config = dict(
    num_hidden_layers=11,
    hidden_size=192,
    num_attention_heads=4,
    num_key_value_heads=4,
    head_dim=64,
    intermediate_size=768,
    vocab_size=8192,
    hidden_act='relu',
    norm='layernorm',
    norm_place='pre',
    norm_eps=1e-05,
    positions='rope',
    rope_theta=10000.0,
    rope_fraction=1.0,
    qk_norm=False,
    attn_scale=0.125,
    bias='none',
    tie_word_embeddings=False,
    parallel_block=False,
    init='normal',
    init_std_qkv=0.0361,
    init_std_o=0.0,
    init_std_up=0.0361,
    init_std_down=0.0,
    optimizer='muon_variant',
    learning_rate=0.0167,
    lr_mult_o=0.684,
    beta1=0.95,
    lr_head=0.0133,
    max_grad_norm=1.0,
    warmup_steps=200,
    schedule='wsd',
    decay_fraction=0.58,
    decay_shape='linear',
    final_lr_fraction=0.02,
    batch_tokens=131072,
    max_seq_len=512,
    doc_mask=True,
    train_tokens=416400000,
    max_steps=3177,
    dataset='wikipedia_en',
)
Each number is 128 + 32 x the weight over its row's rms, rounded and kept within 0 to 255. Layers, rows and columns count from 0. Numbers have three digits each. The size before them is the row's rms in percent of the matrix's.

# layer 2 MLP down, 192x768, rms 0.13, rows 106-173, columns 576-671
099:141154114078077103125119151121150150115158127107133133068098156177159182090119070132150085115076155101113090071132183145127146141082118147125183116137094136120118164060127079132162163124217102117145168131029126153106150111202096095139097104107117134103100115045101111139109067082159101114
098:131081135105123143141078126075156144113156173152158139141139141140190066119205159100052183140114157073127204164092135093099106160134128139153135135118099135161122109159167172096120168160165143129168160150137108105136135142171160098164214139132154109182137140154118108115078124151107149180
101:102143133156111090143101162119132123119212080130108119121114115142113173111155129111126144167170133080106126136105120162117117166126130130157111129094113102186090102147113225153096074147054148150111158064154081081136172121125103106098186143156220105158128073114106130139155160179195104171
102:133113147098079137144135146108125121137177092110164133160158031157139185123087090139119161136124155182104178112092171135112082166173104147150138137122129168098068106120113120097115125101143107183113171148158146146182147069113104134136148164135102073153106174118101116152173178084033130116
096:144145134086132076070077131133169181132183109111173118124128152097089116217108138156142115099157142118121125097142145141169164083127180108169125162097150117152120145073111116106141199150111121126103167093208082125122114100141133116114074127082178124117126161193164119101151119101156165126
102:122179134120165189182128110134166154133115169073128131167168170072095085198113172193167117174113124142059135092130135152123083132104147042120093153132092116167159139122104121101115147165137119067135088080113107073103088154167187096174130098063155179090108192112145169117092127106066155130
102:137116126131178095071127170136106133105134150125083119101096042109162014105122104141130144145090159126155101111122111092172105144125114149136097093099133154151138186108103143147103154084202178112162119141169103126092125060102104123170149148151143080155075114161094132103084106169158143107
100:138148132101102120139111145104117132076089143116156121172116099096105099161172075120104112153136069062129120179142075080111088161139122163078163141136175104153117158132137120172152096080126148072116156105059131064124116172124130135219184150108154125080136123118112079124134104188152099117
101:131137126171126162148111112137127140128125114089143119142150142089106128086101167156166164136131057084135142161138137127151133104168119158148120132146147092132117115083156160108108106146148131163087120085099176121077095131114159092125136082138161098139139126134107150115115092171174093142
098:141112131041128100155147133106103120104145082115096124110127098127115111108132074064129096154111068127105122104054082144149172099113133155150117103110063113129133180109102133124086120141145100106110163170125108089194102104139153059157180094150114128142116128125116113154111090089180124080
102:142132136121105165144084143159151122138148190144124134177116124163132126147211139139115173183137135136088155122165147124147067162133140072149123144128125136143175189142120140113174166170156102139165119176141113151217140157140179070177113138029099159136124152133106139120125132148125171166
096:122155120146098065139124114104108145099108127132106114140146173119116152086172139103097143129145129139115123171137160082139131147093116151114129153125143142148078069139063162128104126167147115163131062114113155097131170184100109141164161145111138142079118127099155060130133154086203138137
096:123132146148070124126187124179141095087110180132133139162139150186091072109149206127128119135137106111093122203112114134102149112123162145097099140088122144113179080158116143111100120155153106072131182129069133153135132164110185064112163132148129116120142134070109113142060124115099098098
103:132112122170135118158195060175102127094132124055086132122159102132105203154113168130159088130088165145149166128078070110117135090072112173113085142131179140147090129146189109121149124114084143143119098141107171161067112200085083159143067106138100139155161139114125154100175117121101053124
102:133166136146131155150066113084079064085159126129098113039118150077147137091121104068097179099139174138142193094149126150078144116149190127126115139081138038097186054176083104153085123065131121066118077156151109084111087164126161170071145116147120145198103133099132073160102107086082151131
099:131120127084144164113126175178153101110075139146199130135145165179155102119097127092137101101124171189131139165164169196085177141155109161110120111142189089128108129158128142120126157112095137105069134196098127124125146137155138138152121203132078116207169161106099150178120139161154122132
100:129162141161103107135157164148125147117174111133125137166111107168110115155131111185134083081129152084053130094109075099133127144105137075126173150069141172113106152089105171134114098142122145160108127128175074074168161145163123147140168074123133114163082105149172117166091115106145147098
101:130175137069089123113119134119180137111102155103161125157160172112137061161089117096125133103124149200105102116139187147170160159096100110131088178139140184167118149099130080160141144125180115143128100150097170090096130229110182178116149133153117138055128152097110147163132104145062108120
101:118163120181155138170165102081141193089133098160096138098101125101188181166114110110108096110047084158118130091136160174110171125102100167154103029131149153124083151176118116089082118125107127119180073148029148178077124132114187103136102121119111094118165111135197131181142110067142126106
100:129139124128085099179103132156142146192175160157110131168160125172111127105124100093144160121200065140144182097180125112054137130188120139124149160135145131148141076152089149097148119132116107095116215114133156206154128144127087179094216168144138123135080169170115124137109081108183164127
100:109101142145084129091144167128145158178135109103172129138145118119088066134100099157140138105096055169096148150180192134141143106088113158131087181125171192128137126115071125173149140116104108141072085135218112070126110177091108186152123103168137172208095094119108093101033129120143160107
100:124140128093134112076151090130071117080154109091109142141117181113116088124066188135064163145162095115105060099092085103136135121110135101144111119138112089143096115095150113099080114127131119090091128091044134128127095101123162109118084077112080174141043133113158126162098138103057144081
097:131124126087139077122163149161163151108122162129143135165151113098129157059121079118131169149081071126139162120160127155154129117147154080098169091126170129126113171119205137144160096121168139116151134133126170164145107089189150141146146105131163139150113113121120126094132140113135074117
099:135181123150155066104148137097118137129124114095086122142111144127083104077124170091127126178102176139147103130120092061085179101117051155178098152142105074143135170117155114116121153093136113115113151204141133136109126109084140105147102093155143144120035086125128141121116111072130111127
104:118173096135177122175106122090112090081145120110167127138171103129119201096149092132134139151140144136169109128132137173146096118117155132107135126132135100182126068131133171173123087141099162083065163126144148155109112129134193128136116108138146143151144077122148079137155123099146098106
099:122158139123086127182163140116093105111101130158200139061152176114082145128140217136138135133141143111152096206124165097107065128137094128117109135137146165160118093097048122091151117102045052114187109087139135171098125225113120110124125101066142107125123159167098104057106154107137119162
100:125116121142147122186132098098140053083110150109175133134154095152121110136207169152119081205036114145128201092130152172150137171127147134109097137119124091134133150136190191092141119151179099132153151124121143098134158122078183166191113125144140133184072095196088184074083106142116142168
101:118131134192080190177170131112133122163113160152145119147123082171150091120058097129124113080122110153178104186141126127134103122170084113143139116164154143099151124041099189142175164185087126152135113130067151103163116124148078151164189138064144111102127081112172190084148126136100136123
098:143150124140121090099165155178114105139204134149158131135158096185127124115091165079155157076160134147109154196118125061191126079068137125122149141129101135118123136185095181152158095106072166167129162119190177107089118113144120120082118149188093137124139067115090109166106111161129136119
096:124097117104127169124134109140166187150126155155147134154109143113148064136207088081154123046162114198148127087117137131142079116127123081116121115107134120122096112134130089184094101146104133120057063065176116088146105092135122172063081174128105124142116121143146135168107157139097090101
103:116142119204118086138141152102075182088140121146111123097103090134091055132112123118162096150134131134167142126129142106130152112128117128082111144140077096096101094123139153131111098073150139107120095107091158137119119079113166058099160138136110103123149156135121127103136096098076096141
096:145121118182132169135131160053122126106086115088166133150184158119164134119114091086151151128140132113159147132131142146066128181099135134081182157107109075115142057078090119113142139171184100043203123127165092147108085085169138106111144095162094081131171160161117144058078122114109137131
100:134169118107093212137161153134112099211161120163115126132138106151130167176138177170121160100070144139093111135135207142137069131120183121116110158087129094098051136102117090128171123116093161188178147130113133070174119132107118149132079099102085119166140133196137062134127067094135136163
100:123095121129099130110126146115081164096140093122155126110128207103140154157116083140080131113112103198138104068144077128168079135102137214152168118152173126105067115166138099124172115114091112147145109059119152153123128148096074103081117091077113156168158213127053167105153148121154112099
102:135085125147180143173114087129163150132089159111175133182145144163151072151100124152137129140071196099130110108157201067129087109135091079108151103099173146152160145146133126155151154077174123142178168161152090141136137126141088092180081145149157146133116108098163117096151146146171114133
094:132125120109105076101178131130106156129150084140066133071113150144090146131081147164052083080128128172136120141129150069159192090151117141134124100131135107112123143115109114133091053095152109154143113118138098129114152121114118225093100086158099165123099084081161158109142124127129154165
097:144161125109118119157113133108134196157111086105116132143095112103095154059069163095156098151122139113172161137080078135126138119139078070135091181133152149074086154105100096123135032089127162112098138102090121137049161192094115151132098141157128165099159125105108142154112120173159120094
096:122132136134120133157102174161131104163180090116111122116115106125095116067109100138162155124161166141193127101123108093074071144098129144071174094173116130143131130140130135145125062178120163101091183128119169182177089131118150162121158121152093135117135117146114155085158151131128108148
098:133135136122112117118108176157155154140119147106168124109114123098091172114137106107129096038078119100120138125079171109144146166086163128094139113134082135118117104132162125121159109141193162086167161115130066156137071178109128106173154114154113115123114134161130101101154125175154145112
104:124112151104118161114155131133114162149134181112130115128150145228151122113135123146186145184116140162097113187105135157118170103101133190100176142174059113096177093142180153101104177141105110157131124093147159128143097104114157101157135150104149114139132120120089149125138109097140147107
098:101119127147128172083153152164154142083107101105131123138139174082104089163152140107094105125122126188111121110210118190142186128110131116156103165169157085117115048090202108156134086135174082110109007158119136207119149053177148092124093102114114118133158112106112147117082151126138201168
098:113125109082199183126056113124131099146170114153147135084106183110100147123116117164093183143197114137196181144113088220117116163085127108098137162150079156152161126143092057111156093116133128143146163184186160123173103116087116175142152097121140192125144137171139112195108180122142131199
102:139150120203076144122092147133093200126126126077199148090116176150176175078080169085137113057123143136142148142147129148084125061143202137157116101103161118096114157063164143117104147175171168113103094157103133120138170152188139072137158152124179138101186129118144145111095101123129129139
102:121137123147163100106201145113126071064102116115116138113138089082170054129150131103144178134106146087111137135151188112089093151164111140164190131215131122180155148123066127114127159174171174127155119135162158112184144153106139134113080098140127126099173114116154115111141113098095132123
101:127166143105135090104126070116108125150118084170099127142093098090117166169154109137148152137136117128113136090162079130120134101128159102124132064118067091123111117164148157123159153068128166111131140101088153144134128082152088101178115127105111171121148119125110143108111100092130197131
111:124112115151128134123072087095149150120138084097136134105067130116166136121077106103068152153157128187097139091103079142176126091115115134078127149159086078111141095114141090154078087061020114118116105117139077130110115108098130144083100127121112105169102104094113146127129148085111143152
099:135079148109144128189097174165152111137113151129153103115132143110099185055098131145112105200133141155159058076165149090120137149149218052146120134173170135156137114099074125117123191077103102127148156119132126060167076168144144161089146132077091154047086155147110145120085095146165107108
107:119149112094151146156128122144097144143115133172116122138141150117078091109153091153109144108117141093080108109148103116080093136136090125095107109145134170100122170150157095140105171074063085132138199110156134191159158141123090100108153119122142144136178083138082123131157165117156150104
100:109105145093098167144141170114066124111161127129112135079072126089139203091130158079147136102091173069057113113094112119123165135135174120098165177086149138101128132136120088179079189106128105154126047163162133079121164129052128176157077089158171131150082122129123154135099121164127084128
100:142118112113117065117105157120069107144112174145136137140090154096134077144163086127098137068112169138146096100105158140138118115163141108123077210100153158097091172128097125107152139145155116177091117163117117201096159165103148119109096123177095146128144070112094171119140119129173093138
099:145127131129118094164102127061130131066117124147137139089150126111164168088125109167169149124168153106090162112195143125145063165221173057114105165140118141063061129183108150159156100096106135154139105138102148108093119155090129067126093075100074149129104171105144090112103163189167118132
093:139169125097162104079134104167129148074095098180118130107164089085099052101172107135115185142204185110170050139111077128151099104190129160110158105155110098103128134165139180118115147131136158133181171084019135157118111126141118146105092123126133122084159102118096146143130119089117154146
106:132071138098155123092089091135118134124086081128148117069136212152172152142116138133116083116083126171094163090052141100132148102068082168079095100084150080116140124065063026105083065128074114107132114126106145066104122161154132132142131093131108139160161138106186128123117103158122123114
098:121167125153149083124088166072086153140187113123115120137132103060140134121148135163144094086170064137158139090095081091122154151152077096118085082118202138115117152117133090113153166101088109163168090138132126123109076192060121086124100098150110143050145146092119120167157129125121117120
105:118126120159096108102096153123107114115105118128128123134081098100102169132154128121170146118092200114112088184148109112097135129108110109153159082197142151136107101122120096174095115178094183102147086135097177183176158087124097134120107156169103135138099176165163181103122153162079075150
101:123079123169139134056152165094118074100145114108087124097127132170154057136137152176142119157148086197169099098050091114117120148075146124148124122069141057124138157089227098121089057125120125145084099119094152151119099147104181125102114121158136109136134163147123102149095120149079165122
106:115077129147139058162119101158069132145118092108140127124059106111133153097121180127162136146099114131134146097143097090129166105142101117144103132125103191113166105142205103129095149129069061138106114072154129068104119073107115179049121092162118114127166106149132159131122059155094129136
104:139058114155094109108132054124098124108101093154113126106046142083127159120144190130056090141110056141124181154203147124130104101119207131126140153154139097125088107132090163166130067176053116082133102121161134178085095103168076129089148102129070102168081074185064125139144120089128170122
098:125142125128203159066126158180112125163113117160135140098093101150118123097172120077114122040149079127137131139143083111129088151149133104174086190187115136116131114115087113164149170105137128130224226107155150136111084148123084082111155077120131135125118136124106116122161106155144159183
095:123153129096110133167167117165152108182186096131101118090177165137124097184081164150144127135119138106145177132104102145134178163125065108162125131160083150215098165119090065123136098137159150094060089178106160133110156133146123089163138156110128147135080113114120123113150128123166100151
101:135130134155138162068109078155149114083128085166155134184138139056118155106098114149140174104162112103074138216098164142161140122141161139148135154132078196125133083117144145110141119107088132096090113119119086087111197113138110085135093156195112183115174143102110097107151132160128140141
098:132082121164143119133114115132111099149180096138204121137142121130103183190069132100171141175130118148095154080134172122076087072126100082152153171172218105152195151161083168171115208130142188135101083171115164141103156111158042099145153129148095127109139096146143161161160121134143199107
096:141132132122151135107122194107125108166110166142094123126099051141062194067146158166100104146081151099078149063177135072107162061126102098156118101111144147108140139146141155095112127067069121132156155094091190084128135052111147127126158166109113113113173105140103131173095142106124082075
091:126139125169110138092161139132170135154163142076066130148073129112154161130097122094113124111104152096115119168142164162132140114097070165133101103118114088134104159094114078071127057111204165103165129101220120166078124173166112112127076129172089170161041106141138081141093138136091111143
095:116147132115146121105161097161118146110129162101156138160173106097029143149111146079088117179112113149181098097109111138171106136177149090144190090117106151136193155171134162083152087105117144128131214150134116162140088088103197126136117163145096087105094170166117169144097094134138069128
101:134166135120090163164129174097137126124126153114093128171177150114136090092108119197124132143133114148142079139085105128123130180092105153115111164139069090090116143157138131123108109185098141105101153124128137118077206150131115128115138128145079065105156106127088130154151111131092168157
098:127141137113106076145103084129159112144131096101149134210125097159106066167094124122163206200148162128112114129084102114163123087138077090145170186105104155207164112150061154150137176132179087086122165141101109150104103060121145102158108142158153115113128072077164105109134169102093138140
098:127111107069109099169121120142139128126110109084108135124074102078081149123125135128111108159118118138131154136169135120089139071114193111121145123094110112200198158107157156134159108112114151086092042135238089141106136112158088105118191160167171114097063137162159125099158130203126138105